config.toml
num_hidden_layers = 9
tie_word_embeddings = true
extras = ["value embeddings", "short convolutions", "skips across layers", "capped logits"]
init = "uniform"
init_std_o = 0.0
init_std_up = 0.0469
warmup_steps = 395
batch_tokens = 16384
max_steps = 5610
Each number is 500 + 40 x the weight over its row's rms, rounded and kept within 0 to 999. Layers, rows and columns count from 0. Numbers have three digits each. The size before them is the row's rms in percent of the matrix's.

# layer 6 MLP gate, 256x128, rms 0.1, rows 100-136, columns 0-127
098:490419565531465476571579498521559474583535479484499506528425487537494458461524480529505531426528573470491429457634499370517515497564526548557522470497525502567522571526503488480536495444537492475437557532508501517498466457484468481508533498463534520547551497555485544454490437501514448499480505538514475478533493507485499515469494513593524498510484512487486573497542564452525505477509
093:553518465492505454518495514522496565441509564519465560474495465486471427487510529475498570530513516567461496530558563486516544457397440515424508466529455557484534511526562555567591419539439519503486521508517465532549509538509482466488459546554501554574449546495449452534490468519521523503443513460478462507514536503513545512457445553513465457505441432497577515536567508529544468486527
097:495487452478510486437536536502472443499557495444522487567464487525527449475500468507440497399528474537459473574508495450461519516443550453536533532503531470485447465512488514518497482505550555458494476463538528495459424420471551550515513501379488527433548542464453512474406491503463504491492553502511491545460435481505516452451504524479418554556560520478563566477529554538508544470553
100:479533542532555500419486482493483465520492450481549505515463491385469430515500484488510481495499430456521536465484432420510442554538546494534546522554472533466469518481491439491505555541449503488456528531498453451501600522565496496466570471563402534388466510483470501530531520449547507519507504494517524476523548465456474547445531497458483489484468549463492547540529474398522471467483
104:514526483452528454501523507516558563539529493453538463452469452496548482532456459466529526427488482472594578489517460507504536488498521528514589464511493516396445515538535536531442398457458514512505531464460516537470517508456534549491493629523496494565464543506579448433483484513521538509508549497472542531514467523561516526515491559497464512490450537506499599535472513444537488554512
092:457499463445483487426575558482444557480465464529484551479453509485454525495517459548539476526510471513556441469498478495534447483506490469506485501532528464517499512573522571400437492518497510496479508513518468521478533511459395509472522481591532489500530467602550512397511521461483585405516477465545484508554456521471518469433557543547475543444493521458494436508519540482539508549508
098:463491508478488514454492493554507538500493458420556485552528519425475540465499523490474377425470438532497541477517436492448451534474511566530475458550453451471432486519466546480467558511496454486498481420437513505447513461463548478433513544527443559450508480515541427431538555462509497494525494525518497485448497524517515402543531472455565513475470483512439572528485533498549455490524
103:539542517533537455528502452536516547547536548480502451507510485476425505450522502547483432520429484562497483488490507564461429453478426508470520488473488520433587441509573501437501483504486446527521505513451560438473509477527458519433489468458462482497509369508491503520502556488532497466552516525492486463606453506537539480581452503579478503499549475523502561453447511495571519482472
103:559507503469491499501452476449474533538513528543487423474522528568481445535439515525460500556497541491595434577464466492500521534554502442481468472453455480537502513487530408508496485506490447487455553545507525456436471495517504505509506529578494473527614486484450526520502549497533584507479474531541566429452462553514514400514477543539431558474509515513549479508487505471583527545537
104:561515574591538477539491535411536466494531469531512552508461539437566485500502550498426469431532499524469474489454522472517456580487503526554525485487442477528469522468426483485460526489461449482535523420512444542443477442440514483526440549519523423550524467512510479505513542525524445494536530466492506450504512552419462546510495500514414529531504477519448563541552538508452459434539
103:475427498524458485457550497530567540426478470480614428521388499501558495492499489579453513513471540499499444400485555515490561459484520527516433464520496510474619473450462541519548540531517474538555550504531486480518550470496460563446443491528501471519494515540543509476539548561477511500507458527559516436535554472435523491538518505562505518548510538535466509490531488518481483487478
101:539533584537566534466515513583485509493526528477499447474559495497451492458529560550505411521486504478511492493504444513472510483508478543515448512511504483526509502496496464471521552577432468439524506535533498507476434448516494570455429448463452465490476475494540523513510449454460466477530447486521564418512540435447515398506585474511471416422474552480437449436495482483514542451504
096:466487504508468466477503473479449554461525498492490477500510468453497493529441528512535519463514417525455449444513426507512512473444519570518481411487493525496448435500483478399475573595446442420521566527538543484441530524514519503540509519494469450526564456539475513448513512461464555490517515421445470491501499508497403484513502489427550537541543466508441485529420581453467506505509
101:450480483432511522483499578484555432504502499587512537547559525548454524451542538534485418522550481535510491504475453487529520510568527496474594504504526515460458463565548528489524467546545484471522481457481507445455533536463490494458536500585463549543512481497493458525452430466452526481541506506452524402476452570515428461496559478476418558447519479468442505451489433507543500495530
096:489477525455500473415473512521475536488475437466600493487473490516534550536501473496498524480461522497497458527485504522520497524547546537492477510628475454437477490441524467547535496537477531511512482445483515594510463430442561550474539497439558540566633555502548446480501521506484504504498479502575428489565526471516428539463458459517478463517509473561521455489555515438530526487480
097:518508497544545527526513527570519566463540500519491497504459491485571490581491532535497488434471461495470516525564516543453449401420498547485527552457464459501576412497516457514516513582525526505489536508561512477538430549454446530516490511470436608500439495509552493542516516532480486512507549477489488545431507547529489452481423428472498470414499488454482481488526465524546552532447
092:476422528526435494520521529491482547420447439499451482487505498505516557467533458526551530477519511475442524502510478408498489547443460525489451550567525400463506562558540530541480536441478512524560540532568442526482497451500541502504489496549525491471477474463470562461447491545498529444666485503538496524566469468530501482512538520489553533482531527544555551474485496463463476483513
101:460495568569485491460579550533554468499483511558518523464436486475457572530468543528576445482535524430432513485501462424578492520527440479510508541496455489497506541445511425487426516487448479490466477504484527514477517464454545590467474526493509515489554466497487436534503516547454478510473500511484516578580444516489506463495409519508460511514517501379495539525496492422479524451464
099:477528546532469578489450520475449450551528506467440567461508479508502529493515475552462490567447466457456494465538531476540571492464537476486438547519563512476531492566488580439491544565541498492470559526508448544501569531496515527488418565541550560441560593520501486454566521497456521511482504496526488500553448543562551499548521433438553470522446485504508539520463527455475486503534
097:495421537534548535481471522490532462524525589504407489484494513521563484507536532535472540492552490520481550465493449513495537473558548439490493462459433509529438525436424504469484489569447536503505484505517546555538507510455459495488498438451577455585510507441481553538546527473493459473446500503568564552521524497465514514446554429571535502517558557484560487430494559497543533502533
101:591534473460485554386500473456495576444516493524445489519464543456555412478491527478438481430486410502542512447443458529532482492525455485438484416453537520529540544528528520461543455523419502532526473512409523456516487540597493471487498557476475489465509493480546483519508434504475500438547477446610492492495504519490497521474537481481456528454513509504506517513471494487510455459532
103:506572460462492471555577580531497498499514557414552571538486500445539545472453466577460513463473475469496464466497491500494541431503476524474480460495487532544562505528460543486478455494529513495465481434381552509497587507534435551527463468489484488489547533478561505505476447537455498446516432494528497455506547483530532533492536490507501477491509541456494443510490443407566459413464
103:620492513457465517529539496512560530533479570445509474498514430450533423561435498501432465505500562539517524433434557541511534525495524504507453527478537512553523553521508526513458529571470504502522538410511496466499517526496523532462439501485468509482573501464498435498490528543462461453423457421593524459488546510542500538434524459440427483496527511577521489482521538508517485494465
103:512539560505498485428557527464468509529480513555452497516481521512480543514411511562545517496470546560490450464554459483545504500508544498537518480493455549492528474404505570460532553504505557544508566488513499547530484453500487496446485540458527486550501563485496412469454468475490577613498545532497476524552531530498614442452517488531537490463477513498448440418446510510479477455558
094:486462503473541491455497543507472442514469452439535526497499425510547486448536482518512480579515489539523521511518540521550536617503427527520500400435491458488499484552530469548494442555474479477506485465514526465515486475458526514405464417512518480468507453520546521551427489461500512521401522529583499481528553558501426491492481598504465548508428488523551485508514559461456500525521
097:388558478562515488571501462388462525470500511561524543570466437502540524489522513451525487449507445522466483470562495519571451489452503587509458451503503463509563426477444441505537428438529466401531520501489470539498520494512451529473513551517467559521435455500510496516511514492510567485499542517459470529493480477492520468486459525435443576490495457464490454509534462555501521495458
087:540556479475461463470538454509490488495413426447459515522503520496474475577483486551482483500502507509511517470469540483483470553433451548558518508543529428545495507522544493547441532439548476463520518477542483493540574496500555545441467521513437557445474513585534514437454532472429455477561540513511444551517616458492507473583535524488513458438467471529474518457515528467492439544531
097:520588472454599477546476486497495533482523566452488508519481475449522482468462556491489511488492418473513523498439428495469544490437579554542488541546498511521446524488469575456472470536509483483552505515461561442404526482501447483563457581509486519430527504525509486539519501439434502554534444523506480492557489515487535491544496457461531449463469489550482459537551522583456490454578
097:483524521443504468512425509503460558494433573469459496475480449499504500488553478464534564540513484466418507484451466511486504474513450499532575505480487474529520552559481451529477541487558474470419527439511459537484468566494565525493484512514536445513476439485523452529551501462552495471463527469494550510475459482464432554540474558571459460572508502543553551500507508406362513505531
095:554467535479553498505568484468495514505522431520544504480473450545477469582471523471538582461494482446457509507575519552532545529542486451527464524437440537547490512448516462552556455431466526449560499526498544441547530533446524523513522527481476433492493536504409542485542454550564544563526553515517502563505520510591468519462452451556525472553520443486446535503543486482457533514469
096:553468477494529494477533440538471429530599482531548570523534458493460467574512492496517464456471491495494514546493507447539582459581496539535559523464502531455508448472492477495542448418488522514519589550511540544510441468458539515524568508505458498549509474487459515458524459516547477539495594578470520575504437505496502449520467460488556437553555462480517553484486482467471494576528
107:487426538469491425506595496418524496525538504477543476504462526454543476512475412506518496450433460452448544540503571431452517506447558575460542505503556530432503521485526517525510518525470498523476607498514485501448483501541518505542474525538467520466504476507524455471500572580451524573472476475514436514525524486517538492536438509529438530495502502433499462543413554547450462482541
102:449549511426435491561507501537503474486490473516485528571517443478455464510511533503555503542533533506503480433500537476525501396473438539471501488536576472396513498449495489495540441531480506463471549521503462485437540476496510541512462481523544553503524454520538421405468514520476405482477527541471526511475440537556529494484563465442495526473553471503519568524489532526583574552563
091:411472448527572527539474505424490509511486505442463542544545532519449534467471587438474492507563601547527487496475482552531533490543518509510518512519520573466506497506484471452530555538467478532567441453496543524500477533501514470493529525528495535393507471541518490513543545552544477539505521552529535475493525526504545517439520550440509582531523400475576550533437437460505492528469
104:461460462436472472563506478533454456529471519474492467483489480513502447517496471450436493525488488544410526545503489498534520495429487406427465594498511426435476515435529561520437497533434585468500545498511437582499514505483527468517533526532504477506458492517542416526480494535538553510512500468532582545519468473462473481486510498388520511467514496473482542479459586530480466422496
099:484453472527522573455472471561522492562444525467474491536500432518487519508477526469522449532492540497429541395560535491535510502510537566433533602528514522562472536500518511457512555487499516447464535466471498481568524508508467487523444449525464506456483507464490530518525498476512465549516468482470566399508480513423537489496495608562539548498471457542466567550455484535542460418532
107:518511542537511511515503538413479491500491473493451523604564536471505536502471567525592544539523505408502538513501546440457563553556464515527428428422493473477514478459497532502469497506476482501508487474454546508508444519529522452486561512461570488553465417519466589566562512485491525545489539536488534532518486424503523501464574521500545428499483520435466500563510467550498475488457
# layer 6 MLP up, 256x128, rms 0.101, rows 100-135, columns 0-127
097:484493493470543554490572480543485486500538501526556509495501521433490515490507487495514481450493468473427543517572467496497519471481468457434445564585405475487520422429446521461566499524546499552478498465472470464478548507528491464412455515494514452511501481551564495467474537486524484516462444486550564566547548459448536519486457519470513503570528540503404492432529477576419543539511
098:383513585568474511507490487480487508494494425546502507545526499526561569515516513532513477591435510487512513524432489574480532597511516506544527546466515575516522462458472402451497519454523546572510471538491478411469487496515462509540552476456456520493490522526458508441449518544519461527522488491544531523490515499462484494467463473522551456529469462485456577503447460501480512464390
098:575471466547495538485480516524534503484508460497361533563548518417517549485477500560476490539458503490509512533466501485495429526514478531602558543506544525456524506511467481491498491495598455496478483444466439430461479503569445520431501546416506448530485488428534548493510582464507475508478499470476535490461447474438522568470523532512474511467563496522464548575512506526492469553477
100:498456483510546447507493494481458514480451545521427563475500518435496513499475451515553387468501457505563538536526541537516481408475478477524505480546528488500444508394500409530482520498503457599518490515517505554557489496423498534476539426483514514522528479521462420553463373475537552464542472506435471526498485582474493469525422500489473487514508475526492469519525487496485541443503
103:497517415483598443453499476566535539468559526499429536546474479424464456462452536520502490538488483483491460443512478468481487514448514524503469521573547513528481470538481548537516515502553463560487533478477524508423467501477580538448467481483507530486522494517526483448517468481576463493577529470560488524505514440470474508590451572489527500631494471449468489494551535427559471502478
095:498508543495496530525418499560550461536506597423522482517496525490553484552436502433452523458529481537483497515452516518500537512431473575531459525521451490487523548519565494534470510465515496448453489440519498557478485435556585500460499487528461510449534477473464577604479488524517470521520484551526567443506527499476452500539542459503534507499494509554511549436512555444537510548619
096:440483532433547483459487524459497432477487528551470511444467567547514453497459501473527504568482510536528484496462500527523476468501522478411525487528508483527571514493504479525529490416536489499506427486543433558498533515416512506518507465408504548532578544478558569429497507501423599513447514491492593503553544453496419501463458484478520464535567444473450494459483513491464462498489
101:524488533465476535521455514390505521563455571439512511506433493500485543530463528563536479488488418501559520554479425481491477489524452471465493548478575451491500478517485568457507593507524525526566492526444461476542504419550553505499450420556438528512486516424417486459465519487533498500510490454523492453504464517480428535479526450475491480503540478558470531500480452499468506517398
100:545529526483449460558520502502547481463481455528531511443485538541467400487583507573464475431512463479472500569559512476519515436535506472382540480470476512553454528436507467502472491436491487470470540381445508487414470463438532492541480466535549475512495497505562555452472491482437487504503510480498473517507455556492489459528509505501398511539481489498433570477519464555478514473490
102:432517537503439518495503455545486513559471511484476554497518493509425468484435489536515436506369549530479501457484505482536526430520496492523488557556493511431529407550555496480524493497489510529502555460529493555506476537472436507454510511473487507514525457495503446503516576462532540480499438474507514440542534418506490444476532497449571521441473569515513480481470539556441520630545
103:483456456492512562473494489518471482436570494488418477571543572533433498443499450497514516521509479478543482545524489491463520573536558483476508468558448529535463517446533499557521490486553542498502425508474538465496581516480523480617549534437536497466524495506420491424408463523462460483536525519499495524507502474497508478540452552439516564459458470500503454530562597441490482488482
100:452469497510502557571433447532441501472456512582591485476510485569512451469478458486548534493524530460477554500600445473503543560500416451482522527546451543528550528533471488486534498485492500488493514467515392477566503522517533575447582467523558493522561437516553501505440463533569453549526521494460527485523498477489546525453523480468472422500464535532529465457513512530497524463468
096:546500457534495502441502544473497529422506448501482559455464406504483461524468540444541503554587439458478505560429546458502523469460468542519547524523442484493502483555546521530493494499529486461607508570517484484502540552440514461581519500488440482501492500455508519477517440509496512476469539439496508437496545579507493511563515511427513447534489392445479506511447460435555485471508
102:450451508415548510477537557448478505486505467541470541478599653566428518511558455520541554485487470484531486461452503539516507539543540568503530483503550476477557520501503562508497503511542505506559579517468506497551461457501473467525494548519445508490586531481462439475527490497499486497517477539578448485543473563515455486480513509528505508534472424454527437423453522486443476478516
098:494530561505482525545607524456560461501502491445455487465567475450449573499524601529514459552492503460482580484464521459477485499437485556498511514433526460517497538455443503537528505492455510567474529545511477527552511541472554482527521533506451480450493445494534479531515499484544518460425528491472501524454543473476544517539616521513565462494536522436504523465540567572583452525498
097:477486587471535486521524554545591559478503454538518470521483485520555509523509442496454482587482451507475502446505540462522469492450456578506600528502442466518570528510482546531460526471532514433474494524476469452423497493495499558536451415467496551469471570499512481514448489562540497537539487541501472485468561551458504516482454518544486410520539412558543533466526462521543450470487
095:494557519527577523486477584533555421543485559433482482472495529468478558531483489499517495547525462479470500468460477504477526561572545440549474404479529496592449548511544459506413434437478486497525526474520471532502534433459528469496445510472557559474498512447514446541543469473518463437449488444478502528411507482442504553503478489498449436497495495453510463476457547534463494551478
101:480543479491452566538515501430530545442520460454502468452533575496481449451456553452484479513469448528560438495455516619577457580470485472578467583507510521494491562511536473500504491496482508506498498415516486425531535497573470425533510497513445525478524544407483526571471430540467492477483490536547494537496480510490525523470501493466457521552500521525548511548515493468451423512473
099:468536463575480504494568436408455492543444579491457471520476469544506471508520468554490502466522472518481530582567528426558464543505471539547440493499501446548505503550579477477515530439491509503546501517446496515554504539470550435462499452475488520548557483488489500510545526486518457524476490500479476512547570515596477534500454516523511488405545578561486492577565541451506546509531
097:455441473466399511530469455462416527531508474464470520495560485472493490515528515477528518440496541523502422474459493447539553501474543496472535614577457503483524546463493479534553569496479472586541493456474470562433541458507584495535490486523462494526563379507528473462506462515494490536551487514510492498500508488521562434508449510457584492481503464521506536470490480495470507602509
104:609505399514465515491492501514441546488530516457503503537569528486508528531492542545478507513521560511504572570458463533436474445517454467495538483470447488540478491485519505512522459485512467569505403483502536498473486495482541388518466477492417561575400439454480514512482468527428527484433509524499531544471531502452530465538495463437515482535464521538596528466508486483545454494493
101:402457442528529413478420470535503459579465543496516499526515443479534521450533503538522593547502486452498460479582481523557504515522541565472435501494556441470559472472486397504507496481470471543538449502487474487536544485523521519513518511484461494502598478561498458491508499503508502511475473462472549480563521508522499541445456537406444501551507473519473478424469526543416502492551
102:451553483450487466518571466466468539484504488487513421530562586510471517529508516534489429481503479501523464592505514501587476519551493483506437515467465471566472498509543479566467534484482497409511447537584459521521482493536515453539536575520541520462463576549512509513445497465483472495490494495562431518486552491505498511480435502417530454533554435470462436507533436545435478572508
106:506535451475528461544473504524495517434486535596552437376443430535487490536474547437514506506514496552494476537470552483559494534539435487520478483473445469574561562505513497449468539523485422438532452443534450542421549510482508443498486521527483427527501519536483518532554555500456497543542530526509465521493554513444513429526484530534439453519485545548553525488545507534475510449510
096:516482476517568428584481443496502490556513466520591520512470480509457471446548495458514490489534534492458539540499501487556563532422469503480503459457545511573474470471531482504510426543431469530547458525500487523505396545500496458451544467493459515499499449549498512545409470435552465479438541513501501491431510510559474549528428568491455534533443477473537508422513561502436522524501
096:567447515516536480499555484453491500498472390512498475510476472494524532470495484568470491490519594458490539522482529583465522400580524563547454430500504542433535484446468527501530498403535497475608556508514469578529520505497574451496502508482508522488472497527441487453482537522489540533537535514506420507493495457489472571563497524477515458469508399470523501533455545503538480500495
089:533523462415445512497512469472492462552547445518451536466462438508447435517533550466527554483570527484539456529503553545500496426525447526523474459518453520454525443474488483520527515468558490487572505555495550473555508552502532485491474520521436489541482474552511487430511471510440525610484531557438436555504526433521534552528509486511509549538484528490495572549559493461399466504454
098:515496486489520439535462525450513498450464486486479520385459501496493527521516492539543471522461531548411492550462457520474489495479424510520573490507568560574514431414548513468449431456477504515495500531469495502480507536514504435511541460477518491477524522418516532449522561517482541588414510582443481559522536466511463543492435557492481506559404462527458531454505514481531512501519
095:541498499523487471527505436456440525550548487525399419474457494472529478471512535518503525382539525480413521507515531534418539562513534425524510439462459466543574503503584531462497451492456484452485525444479482473445500468452442482501524482544468555498493496546497506579507494466466457477547543502446488511474450512438444466494496559459511539574482521565463458473513470499488506565528
094:553503531480517510470540530480569536490382450482493504556471550482457448534498534525436519476479518480425553501487495543480448509512444530526485577477500434542464543538488480544495546419419492507469487466499536505473582476467526528487568528461514420481524443471450502451522558537519460550522527464585525497401580491474473462427551504585501483493505518480526532518507550509531503513501
097:438525474517427515548457516454518604522535496537503494445535521551547481519437556518518570495525456512488515459544544576509540506474526459479446525447567564522462526506541470464559493557476570472546441481494524409555573467539459508470463487539541509516485571533516536516533489506448558533447518510532459439520443503508523503504479483455450505493537527502441474550550493592502578480482
105:530557503481553497518444503469465589459444510527495520448410429464530494519522551474538450539429534442528461439528430527490517546516489552594510548466512534561462470515581492529511497516498474460477557528494414484533542563490528468463506516518508440572503537542512518486482460516434436478561477485466528488583541489488495512455511573480420417513454465528534488514506507457504478501514
104:498530581494486512506518544506538430568503492541482450455525495490401549491490495427522442516495539482503481531424525581465504500526536544509499425477478493524445480557447501477494469480532442501519508523566519547534475482437508411504448485517507483533430504525566479507476472487504532510517514539415463421522487569434457508485488502490507527436473574563439567476423423465541506450507
093:571502523474486483485458493536468436480515522514481454476499466489547522513492419564505539476462436472538523522529533455413517486463520475495485468548458445527429506475564540538471450452516535528551581645526425478547532526529506511535552516463515490534478582513495457503421471455539472515498530500439505489446418481552496485525441505517504442500543555516523501443590505480531506475473
102:460537474569542489504526496445501489526526508424507467528486523515509471451453523439513463539500442446497538525539469492460513576414522540519454555537500461444503490476494508578467495558518492499474450531519462451522506451497582532466509492542490469440524561584473479534499461452497490508528489518452470485423505554492562538480511444502448518440475384540566478578467420556479432518483
097:467406467475574588435480500467495532557459498460498483519449438528533497459446538454531466509465522464507542523550486499506507490574501504495444576490481556507470554490430516454503567526433506536527508529499477529534491560507486537569469509571483535461528521528497600534528468519541445537523507479513478446417456538494547500536493507536607538475457445516455455506518441474511468423510
# layer 6 MLP down (transposed), 256x128, rms 0.0942, rows 100-135, columns 0-127
100:564450420444498515528492473544484551504537567500525500489476480404510519526523515494508546484429484464508517455497482429518429559492582444479454541367490464475484523518525582514480529510509495484474423457561529534493493549423505519527545507511518578474493529559435539498513463498474515510480502484484475483446441452496456415561441538563495476476516464503503504442517524494556520431493
096:453514543489484467514520477524483535585412497491515509570496481581649531469436465538491473464459489479539496470508518545505435567493511520545473465505522497515515456493506507473447505574522516501529517455514495514456465526497493479468563420539533466559476547485499507517449489413418456509529393448513524464512495435468522492448526480520435564485514490546456547516459524443483524441466
098:552510488485533520556440513570517533546461532542489491548616474529508437514548481520506559504503546527515477538559536550416492569553529538576536478424470501526515523495486504516513545527466500480466530493525474452473488507520530481558563459541599433555523444503498423457467567502573533544483435515525492465460496481559537476484492541493493563475480457506430575462511491462501473528450
103:468477495477482519499531501577509503509500487451420496459534544485476573473440493543500527477467488516441561455526481546593404480492529467515476507522528531488551473485455447523500520503493472518616502564462462501519494446507574496509418456431434538437527469493604511584466485481504510446568506490490455544453538485507501480485514522463527446482574496534586480511530469440471525524531
105:474473528463477586477488470449529461557537527437539514542590470456469500506517515398528494458492460531551526488491477572513507516468554506489531579513517515408485559574534493513485500468519464542501525500499506482560568454501522487478576566530498509609468540504532480512418548529513529566529531515512446563462440522536509413484498506419556453514496559532461510530505507535535492496499
097:552523515485511521539496468532511467522419559399533491491504536464494454505453516489458548476513524447523546524493492532517480488416516565542525527477447441504527533519473511492542488503563544423439512440540488535515522436549512455412430508494426509473543541561538544491494500547518460547567363506514578520488560474490506533514513491557502492471487517529521483428484559487439476452466
101:494435507489464554452509528464546407517403489519524488517510428513504503519472526464472509554454474441518564562528451521605472544451480542409506505540481501496530449496493494523510503469463524511465513511512470550505496538557499480559531530493531518509509433562558466463522434550464460452556403492506483457486615493464430498495510481485503517481434556471518509418505504452482494494575
102:477473549474512466472491485462492490410501490522511511442482535522539480530536470528562432504549570478533533511476486431551572558519476508476451505487474534568449474518429477524460565497522460494570543482508523502558470465483589490539454535523488543458476570513458445458484527477473530505482576517457472474495528535535508411468477445519493529545464450457485455467591572607460489448496
097:556500496513488522481506492412439581526583465503469501470532557531558435514468522516461461462566507435496472505511505435489491516572584437465487536538438537482476472446556490554523565529495473504507486478554554474568507546497496491509552528499574444526527552513447439469520473472542473478464595544509476590464492477485463537485571505483464560491495584525513470484537495547497500529551
103:552498516545553500432563574496527462471435489475461522507522529476524484465515550507517518473496495470459437486453506467532406464530518523586507526499580489511472530450489453461507527557438494479580490452494476477500516454469496527538482488490502493507447546500534446558457434457420522573565410498519607536532488530462517453454496448530500473444535579537435496478513525460559481538500
104:517537496511502486512507481545517541475405540548459482569470573514511476475459498511517497523457491522448565421508529468486449479508538544498564460574470490564509547511493412457530465504547454595524460421507495477473533543446562496483564511466633476507481539492485522476451455468475502475508476527461462402465551501514517544427524513494455487520462505553453458535533479549528487552491
102:530483474489507533485516427493476475485408530485468534475483459518491504557506528486584516487487520425515459516504520464501530425561391545512560434466544500573482509489522475495460532526518518560524534518559479559558526539486503481487560542496616516512545504472507539505448564497501513517427538549510470552494495462503452544446457484490506440548418482496510478527534575409477518472581
096:444448504517468451402416467441518509487490516541482475513500561492499477506464503457533471534584507496519554531567541514482562535459508531483518553501506487603465502544442521505454494444452506519426519515568504563477511468450553584467489511509517501524512499509498464504605486526533585512486528454567464485445577537510484493542446478490528447479461514462439495561477451547545471548463
101:537513547553498520531419568440456461512532487457548500509541549456502473483457449470534547440473467492573498469524426511464540527523539480534520519518524529493569488514476465475494542469424565524438527516432524516502508549468416576517510508437503536533565484535514533488531486422397573576538538486539457522524532492490505493538478453521600495490516505482550473532521430521465492441527
101:439539571491493512494542510513515496539268514550497502427520518502497465517459519491452508436427512470558457504524501508525483545571517510490481523488534493509494543503493511508513547503521530470457508507523479518508529491489486505482442496446530518487492512480526475515596553485513483500469312493515498518488499454503524468484558478488486511517526481540542482505511528462562486525556
098:499454528526480488490472436560448517525617574556537570494541532563514484468519435491451518520532461455487502522487474478488481501515508417516406531473543614486502426525547413449490491473522516450540551501458511488553481514485467476469544480575474487466454574533542445558551520477489476466478494457550517486477501539504432529534482485431496427483524437498449495510461498510512513480459
095:527557598519523465560491541565521500509499469525442503519473523520519478526479533417466515528423469530457535496494392495519479597469477535528500452532534474490489490437477475477469487548553510514488540527525568514517490499466507501469521470489554514495597524506521469528485471506513400480528519518494529479584536416547425469525502474542546413493478460527508522510450564507560489505615
103:472477480557412475528509513459516511558516560506491459530475580501537530485490481490477543458473445514498547551443437521476524519560438465524522454496467469495502523523461575488416472424453516485471483538504469463489467474520491429487518425424578525469488565508518546504505485508477453482527576490507458493498554488510532494508410517448565544473604457423559549445450451532491485529493
101:533461561473520538520453451506478456529591554481464530456510509483455504518508520499455472586459422500513468535490464513517484550493582479465531416381480470477476584458438553569443422527482452517521505476509464491490550555535490451484541476470485557532489479486499462540443428497499459495438400482522523525484506456488513540456500512497498564474514491474545543469506480449501512571445
097:523461471543450523487509557547517475509476457535557469523478411513490517533513419492524447489533468515575476526504483502611500518465523494482461536434462476472520557581548526511489426511534525513508461533501521470475495527597427558560494505449501429448546518548431498606480494522532502478453516568453520485473442499534459550554496522516487476515579422536482513484507540563504487478529
101:478491500531484523496476527487564505469564522531508512489538446409442537549477553547452548523512457464466540514489500490463508533502453530447504557480481483510478502429445491499507464482473419433508454510532607474553441498425498478541447474455443515467396466525533505567458472583477460490496431523467471480495550511480436495555531459440445429582461482506512558468507458474524517511490
100:482530503540520493556460461575519467559441540481561517511561552524531487486467483418476487583446518435573437477491480537538558486480558535495477489503556431510500543439506500509418556488515435482501505477473493430398542572527520526495569581449534485514538548569463500489502510500498537551532514435551536476537461448466477514494520518521554526468489497538479489496491482521399495460502
103:433555526501502513476495513535475455447538482426458461502482525502459447577595493444530465487493469487543492432551547520500454523466545462473505448498464552496482458575469511506498568490485491480489461525519511468502553503496624509505470486537529429479539510498506485500425451440464465428504380515529491501521459549537559474489534492516518452509555493482509462544489509450425580585479
102:570460518603507496458554455444489490481476505510516465528509464517510509512493474551456522491453489527550435561551435576528475453461455404526501513469472458478511529467516508538442542470525544497511486489425447479533550546539481516449591514528538538503484470578586445506462500589497536448467564474533513474511534569470571501486471510461480423515520482488512454486531529528431484531551
096:417498543469536477547470523521463499538543414531535440534494515511521482464507500502513474477526521484488517446547476503436519509470450468547365515466500492491490468601478442572512503512501547528522538524506585512593483517526455474536490446527421544505505458529556511479474459503578499462541565524538461492464438446484491518499468601475456531520556464453457516468512530543477505569469
099:495461397481501503456479493474456568584441484499513472500470537511515519544508516497511434477494533503527484444437500512545548540508476497502425469481495506547445422484480474529544486415489513475456476446510472448428488481547535500489444452586490550560616421480513470525459477483513414422492564485484478459492506485542480508481540512516518437506573560532534490541475448498573503485471
093:501533465450483537552537490508475545554485523516488524489543474474511474471438488478496449479505567461524534521574526513413568471537478505474503539518502434496541470467560467541561539578437495531511512440540488473531495540519479495577587524496457481572437566502504527430556484502505511557457627529546447461584538425514530508518491492540479511471524558458551564514529496482469524504498
097:599440528521502536450507498492519465536416518500507487474514517476487442558478491517558415493508489473547439558439502548442542494562509487472454470461462446525523490505498466473551519446527461513522570556508446435532543505542543492542460453497561428528395579525516503561506463582498513486466494483527542466501580496509469558496519543543483538535454551481444475541453467544486500541525
097:546565457466442509494519510476471525481469525511491576498487495525502512545478536519467509467531473515452533480525491579489568512550562418484465563467590569488510457519496381568515445450508562548526551496542505436468491521536505419483510454546520497490450550496456471430453543486469488471556491475480534551480545463437416494497478508491584493462501472511524453445543444511525480544459
100:478440489523498509495540514509535528489400465548457516453419464505564513491481471430485554571518554439511513582563511469545569414545555475437509465529472479520499524495459478505535520527497489491559514561502531455539472509513480516505569462547487517535454598549556512482478491537515474529408554526515408542503460458505548508497479474467518526582520557472449513569461456517483481490505
100:520504490516551511465441527531474489535583516492500516550453567540457557451481463555475460474471514556447537475517484443467501530459463502480474448516458447462499509546494503479466493531491447502410456534542434529462451495423540485469401475498610500547481443568476563520505461522472457426503527531484531393436466505447517486519500507582477562467537460536493505475536461495477468484502
104:513507497473473482487492546512490534468637410474529458500525494448519501465517477478491470463488509481523514486521561507450512452447456530518576536484454485470465490499492495488449546530501482497492560517499426549420516546532496573581522523510468454468552533516525490442440510530497529532545482471574519526565462431538538483461465503463378418509562554419471526539503472486463500458540
102:572489488530576493549540513503450499560522481536432557508477569473529538536429485443559523505522520477471465579557554530474462519544452475543487552509423495535487479563510491448478489517525472501507436438535478533552441484502528536456557534473557482393445545463516563526492454506525465489495469479436482448496509502468510511442492550458535478516502551522490583440535501420533567483484
091:506530526486473522500436555478529493520445449494541508497415479402504467472532522603444464560439528501553517472464474509420468520509515492455481498493504470495410498512452528508511487438470448463467532498504497498461521457500458521559448554483562491557489465460477499475484525467462492495469358533567474483515569531460551496493502510581511495523569472551451468471558547502455469545443
103:456506511502480476462483481516450525494427553483535489474414536549546480467535398483519515438519430475460505495419485436502556524561461494519506570537492586538521462488605498486486482465530497542500524582572442496455464505547470527489443523481543534438477487477526479475517472506445468480478405473513469441529555585499538493451507516540500502460535543534436451521473516495498549528449
100:541513526545459500505477468490516523481622507462501507485505515487477505493523511552491556450469583483508487546459496454520525483554485483571462516492444588519538483528431493520533537470562585535614475501495523509541436468505550480481592511529479492527566536538498500402508541457485534538491548532497467494454496467530567468543477455431442510475481486529586461539451421449502495499506